config.toml
num_hidden_layers = 13
head_dim = 64
rope_fraction = 0.25
qk_norm = false
tie_word_embeddings = false
init_std_qkv = 0.0396
init_std_up = 0.0396
init_out_by_depth = true
optimizer = "soap_variant"
final_lr_fraction = 0.05
dataset = "wikipedia_en"
Each number is 128 + 24 x the weight over its row's rms, rounded and kept within 0 to 255. Layers, rows and columns count from 0. Numbers have three digits each. The size before them is the row's rms in percent of the matrix's.

# up: layer 3 MLP up, 512x128, rms 0.142, rows 250-274, columns 0-127
# down: layer 3 MLP down (transposed), 512x128, rms 0.193, rows 250-273, columns 0-127
up250 103:139133098116105146097174128144123145083095161093102132111156093119133136167141138104090121094182137129122098134080119094120136157148142163141136103130109126115108146109112148066138134142129094122126109150100136103130123100162147111152134153133148128104148131083138137082111111111125137133099133142121132117124137170139135118102119127112172152146075164102099108165123066152182124114103
down250 094:143154119109171154098128119088125093103161162137097136122078133197104115136118131101106171112147074126134145113124155128073132086153111125143144144114108144125148141122111097155139139099117077129162119133122134143144132139167113124135101164098112163125123084103117113124182094123132093120125118112135118129127151175181106162150114104134151160105126136133132120124099120166126116082132
up251 086:110126143141109111119146077145151114105149107130123130083111165089177131128111099150145143132102111149092137133142122114147183114109123153160127162079163099148089125161136151160092105114115134107158092124137147143084141136156166131146154140125132113137136121083115122132139155118110107109103092105123157139122115121126146075130145066117151147126141109196097144099099148163112146142129
down251 094:102157138166136137173137135139110111115155096097188131130115131103120129085155103134145081074134093141127158124115145120123112151149136141098134093133104135133122117172073119128121138165159148157141134149105148108107150107112126133123103120135098116176156083118122129116121116135125153181185137095122122109112150119139091137078084151157094140140144119127168109139116142154130074117133
up252 099:161105131137127135146110077095110130128139136114112140117134106124135103160088173098179122143113106170083129143123141126152134154089111143147121127167101130135141123107205099121141123147132126103124121103104200156124076122111134138150153133159125144131120158117131148102138092104161116142119126145088115140144117137106133104128113140186095108170144094083137143129083096135102136149130
down252 090:105127129089104124126120133129133134118074113181066136138129144154106167144178151168114129102152110096119155119117129101125107101151106073124136149127166112130077134181110164156147114129127116115114122108131083149111136117108122139082105115104144106113132126140148149131122165134103114087156150159144121069148133115191111137115172101108136087135137154147141121129149156120133134132123
up253 107:170127157123115129171107144167135096099132145108145134094151125119095156126132125135159151156118140143158142116122104129160153080127140142114099122098178126119147182112175092124137156133130137136111128103114132129134113144116133151148137115105099145137137137176216150167101142100097125136124143156130111137094130150110136137093113137156165147159174122133084093112109112162149086134155
down253 115:143095151129093103156118124167115105088170144114098118164115121107130123138142153110096135095137124150156093120117116091101127136127142120120112110100125150154107163090158077137091131153119167140105146097116128135106063108141161105099108076124118087150169104117115106122141103135115115137143162164135115132112146109098135124081151121154116146114146083142120073163156130122167111109124
up254 089:115121168118108137086140133167097143129128125117121102090128107134160130114128151115100116135125096092136169135114128130104142129143118125141108185092111158146088148168152118115099169165147118110141198106106101112150083163109168092119144142113132140111145125125118130123106150127036128107106141135150109123123097139177109116127171136114114137096161142092112149120138142118167127132142
down254 098:107106147140095135113119092130122131125166114175155116133150140146139173165105123156135152084109168126130094106115115159088147128115086138147148133134118106147136131108120125169167132092133145146091124134099125106113157112143079182095136119170066125151079135170177114113216137130130129152148123133125122112119134159151115118137105119140136122124109087142152131124128114140139124126106
up255 103:132127138114156126127108096091159169132106126099139097096145070116118134141154128133129103136135065169126115167098111128103162112077140144116116115149137079148149091086169105127165082138142129136123129103143123111135114139135141165142144120144124171116113063174085138113156141161130113122149148172090151130119115142140131141126125143118128136132117157122153140121172165111152106112169
down255 095:081120109125089103157123148162129105147151142173123094155141115091176161125158122098168092107135154157090096143149128120167189149112114145109132106165126096118151086119131122110123139128085147106165170119102130129115139101094129152114166094135063124116113130151106147114089147146125132122125127132107136111124133125113140092155134109138142137132124130103079163109116125178152121114149
up256 102:112175136149126197111129132163120121122085109135120098123117143147120150131204163156113103163117121139146168149153124157117060120110112133107125146127133122123108102092090111081134117115126129132117095136185125155101097123121105172122126121122153137110099088123113099132154105129113135138121182125082111119132141124101089115110139128134120110109117109157145143075165131120122116088117
down256 089:124120098121067082118088123138112157133139109110109135154153094138111115141099114109112127157149124112104131135104150134145132133163118122107148109105126134119136133135140113116090094150121120142121171141077134098125150077141147051120108121121071122143109163121156133116107140111140098133065133130131110147115083165088155099157161084150145129131126108107174100160131124142143154164138
up257 106:134165095133164144150114143144150115118116118134113136112130150106141107122189107150146136145152144140125107122133165146145119127103167150133137111111159121149089133126099121146099174146104158197136126100096092080125147198114098156110145154126186127122149157127119102119089138124114122127085140128110134106172159116131146115135066139100108107107128140189138135150121129101145139123120
down257 096:126113159151110165134153103193138124106130094180176164127108133135101164118127145101134148129106136138153110090119118131152079117132109153096154111172130168096107149173136095115125154144113107158099155102157121116134114111143141133162134143118119116096109126123109145141119149114107117130121114113177073156088144164121132150146129149132157166133092093173164120121152117113159110124102
up258 106:092157135164106153156126125112140111084131125145118125125083130083110132144139169133157121114149124142119120168095086131120147125109161118115108146196108090121152124121101120138128144087148144132122103099155127141159097102145123160118129132160169101163107147071110124121161101161149134115113112159171154115127089152139149120112114155113118124136103168120188077144112097103117121118103
down258 107:127156176088119139099095135124116142138149166120119161139145171143105136178110115139162122123156152157171139119121122102111128079135122129151127164103127103143132145090116161139107113132083094133138139133095117165135131106166106105098123112131106100080154121088094139084146146112143101117140115106135148114132133100087163175148153126117168136125153103119133134085160124112120081122077
up259 100:110124123122125089105109114112094174117120092124108139132113125127089142134117144108108097138150129164116084095140135077073132129113106088123103159088141107110156115138123146141141135099154178163110097139167120127140163132096123106154085135161155130143161097135105153137121120135105127147180103120128188099140074159115126132135143131171120118131088122148140124157145128141107115180153
down259 104:169151107118111147130132077149133122137139132089135111094096120104076138124096092151115148064110168121136109121122108090118130161175142128103091101132103126118088107158186149137125111132119138130108133109124142130136165169169097114098099140172137153095153161141120076116153124144149138120154142120128129148120133140121117106176126146141139138129112135119140154154151106144158073168149
up260 095:156108109124119122142161123092150154150080157116135126117122150125161096162116146165105148166111149119102107121118096122134077140112124153144111154131134166131140155138121169150129078180121144099121182115161116133160144125149096097133114139121127148091126113133147109128095189124170131116184098111124116130084136121141093120112114114139132124086113115116126129072121075157098136147140
down260 108:105131184166131123144140115127129141123122143147173154127109139126148109158094175116153117158154096122097124142126147127124109118082106117150126123184172085098121122152159114120147128132138149097098170136145125076138124111125088096105140122094132141115145145105185149141136123136119149143155145130107090143107139138117135104150117142079113192109123080155168163102168109118111111134131
up261 093:117082161135121138105146135125137136134088121145167113117132153122155152127113116120173126152122146152117099145137110137111110114182118147103094147144134111134154122147151129079107138095176121110105153143162121129113114125166087144127119113112107118135115066155089104145133154121148113146092139117176118117135175112146100131130095130155160100122070130187115078154163131086113138098110
down261 090:169151141113134073116123133145134109148176172112131116154120146148128104128103124097097163137166046134083131089142134140107127124178099139107077105150122145097110140127112081130104147130164127177157128113098100101146097156102149134135128159116096110136160114114143108170153130158118134119118136123144073114129137117105137118147138119144145115141128141080166140150147143136128154148149
up262 098:153108090125169148111151133148153137150072140122089099119087149134121137132171141089105134111145172121137135130176146136130141113098140097120133143119146094168131076099113116124145128108130124105133137131110113131116141148099150176164131133116130112139125077115131101089142118097116081122106099129133129119205138113112149117122136127113089092114105115062129153128120111123106163088089
down262 100:123119139160117117154144128108078163132135126118088110164134128120108112127143122135157105135090119135129122146127127109142122144174145070159132106115126118116135133165150089123132125154110151155170139156145126109092137146126129084100178125112079128144110139101139121135127105150131163124155086090080082112171128100096111146121120178136158141121140123180149087162130129107154147188144
up263 100:106114068103095137109128146138111111145169080117130101138147113128150091145133112126123096120139130127114111132153140056125144142121128150111144167123129125157153114099129150134113176169126099117144077118115140148178095165114158107108134112125141154139141143104171160122118118121116130160093105075143145125170128139138106120147139104102156119107093082176126155135174139176130118117126
down263 104:125176107151123147155113159131138152165134104114138083089123101117129122106062194148152110156099118149157113148146147120138162148114094129147092130120116108158109126141132125117097120098132096123175150159092091114130155067126135123146103146126166121150113105156116132105118097170111166130145164137103132136123112106133114134133129130128122091168141079102182103107133127101130120104132
up264 095:147106167090107167117119130134115136138128082144113144165098092118105122115161152162131131128134129126152142115089114124131113166128131117113138149127200120105088099125131117131048161156153109115176135130073140146128123125141159113140137094180145163095113111161131102147132117166107144080136137131135143123117146152152080122153154165099113117156136129115136103155142169141134133137129
down264 105:170113144162108131125188117175083156119102111152167131114173136153172138139124143118102115112138132144148121160113133183169148120137072106132120142123142139078156128111145120151145084094104119097139115122094127088142150104117110123144113108130125124120123143122085126090157126132064146142124153121103143119128089142150129111126126153090120163131148117160170137130180154127149134117101
up265 096:063124136098148095108101082113119146173134118121144113100130123150172104127108115142125123169151116163101124123075119133127120141043094125141138155119137128135131104125166144130133146069153114136085168136120178139137108142110093129169146170137114114112095163132129171134140142129118128133130145150117177147110142115098129111101136121069158153107122126144113120131129107129096125115136
down265 103:127157126167151140154103104148136136122180168123149163168132139142125121163154133129152122148165151125112129114162155144166126172202144131131134140153137158084142112161110123128133132125108134165104149136134125158121145144129144168069119140151106137156137164132133140156152129144107143144193111109160075145177105120117142086127129137106154133130137127121142096142115112162145075150125
up266 119:143114083127110145126192119173120151129147137153132178108163129127174119135095127126180169134122126143065137106124119133103149142118089105158153093099125127120117128134118123110102153159148140096155121145125146121126103108123110133138133133098130075129121134123152130154146147099180123156152087137119127138126146072134091082083109102131133136145132148137080143164112155145116137120180
down266 115:132152087177103118140153158114131110103126143139120087114140079110167123121150157151138141094151112164143121100115141141100154117138131127159132163120129129169090130153122132093117114081108104147138128057120134133095131107079142133115109116155158152162158097122130167133153103086131133168135131134134104127063109107170111120101133099168150097104132132088128117156111126123095116136135
up267 104:110135126162134101143127125116141153103122111126147154134102103099132105147145078136116098123146121093131150114143110102105140170113132142194061148100124107125112134152145116122121162099142096133115134117089101114123125142120097098110171116165178101092143124162135127142149063090107098136163087154118115103095119160148136139128135106116136097144146150136154090127143177105131172115136
down267 098:140141073147185137119158076158148122172142175138154103161100088127134116155096091118102081142129150137109181138127125165129164137128130143110123132135065121113121139160155134120155123126120097121125118116100180140117116127151113143112164165148136121138100142165138141154095113106154146152125158125096130143158131144126145143129085132139137116097110123136191132128123173156124113102128
up268 109:161166078104116114109127105120106109153065109094111129117179128152120156085109130119099120119144128139140104151184124103086137135126142147126093161141133118110149134106138149107151145110146119175090133139095094149134148109132143127105129096135114130139120151189145104133137140098152090076138133145165074125143140180145135160138134159109135132146120087136164116114113134099145114132162
down268 106:115133108143128150129144146125136126095147139127108114121095108133187106163105123121140101109104135157095135118130117147120128140081103122101129120108123140123117114201131091135112159136115146127166149107171140105090128109147094113127162095130114108158103128105134102195129095101123126140117100161139138066074105174142138128128115077182112148132168125140160100130134114091148131112120
up269 075:152090136097153131107109139127165101134104125143098131111157146120099126121108147174119134109138109156125157078122159110137113092123152117091147119125108155144177178148130114119140125126130136127111136115161159124098077124100156168118123107167113147110186106143140134156145090107167145128130154165110135191129147169113117160143092085140146148115134143162096122127155118142136081156117
down269 084:147158130148102149131132121145098163168124093142102151185133112125122113116138143128174124161105172158144134139157133131118090154127124110157134140153118112112148139177148102138131093085117157125155114169098122144139136115127117067127137117095126104145102103131122165092101149146139132140123127120133085051155135119138136139100127115135104106153128154137159157099129074146180154157153
up270 102:154137181141096121142110137122107132091106094139105159114139130088103163181131139148161093173149170084135099144134146102106133128096132089135125143049102088130127106140120116130104115142119117121148104147119137114147106119138147102133123140125125136128154136100143151113170131107165082113087140106115110128129150148165130118155095196146104118115134102085134153143150144122169115146130
down270 106:112164116111124194183146115202150145173172168136101138154114131129147119145116130129114126075110139145113142140123118158149104089196141122107136118126122127134117131106116119144098098108098112115135100162128127152146099139159166126134126142090125144145134095127119103134104150171111183121119133134133142156139120119103149134135140092157161101144118148131127120158163154128085108089106
up271 085:141150109137131125120116168120125133080089127094111114140120139151113114130136132181149115142145174111109141108166137132158154129154129148109117160086164121183149137137108189115142166118101178126139135140150109140112119102111155143069129145107120093137141150133138147077142138152102133136105133147086104144138155104110111120136102088173131142152099138158109120147111080140193136125134
down271 090:120125164101157152133158155132072149092151097129138110145123169132132140154139165110094127098113110072104124162120141097111150116158109112131146162104112159122124129188106129117140136089141144127107081146104118111157133098151104112112116177132106123125102076141110142133112132133114140135142121160118151133140103137122106131103096149089064159100137116125122161122107112077147170110164
up272 103:143122125123154143118100112120148132171124119125118146163096082140148121105104186135133118162152091138107131167093087109127107165105146194146137119131112155084128161119167133126141107123152088102132155114138116096127126118091106103120140128159160121105119095105101118124114095120132137142133146159162092164123128093146172077154142115094158095131098099161112156128112108139126168112127
down272 100:141091120129120128158145124130113151088146153133093197149123112129134147123184131125119129152107124132188165110132124120168192147157125161155135146142129114153107164131119111131102168189140108137148094104077151139125093113145114172113175172112109127159115131120133148127147127149137125136104128087122116127127142137136137179110118131140149139153102133153146127132153171136153107171100
up273 083:109107144132138130173167138124117098073135070117111133142103102137136115124125119103151132185104117100147131105110181105118154132168108162129149086134144154101103113103141104143111169165120120114173084124146104162134120120101100116094128095138148135116110143107151163132082157106121147111097149143085125141174136110115148140097131102110147116142126162139151105157114182123154144126129
down273 094:147166111103116129092142157123147137101110114114148141102109162121134132117137118116115087097105101085082120152115123102102106093151129118114135138111083135098140138111088113125119167127159172062095127125089106153116157131116183094105088114141097137119109115164146153122129104121086107138160162143102095176126145150125167132162110150096100109125121112120111080128130143130124092110131
up274 095:102106167126152096138097150162125085190177089127120109124142149106134134119123132140108133134169110142085123116118155102126095145119113141125135121146124133126178179081118098108098109095119143118150132148128122104116110128187123118148097092168129123120156137140136131138134112125110121074112162076119108138137125129070135104117126121162135098116180138164075105124137141139156128148110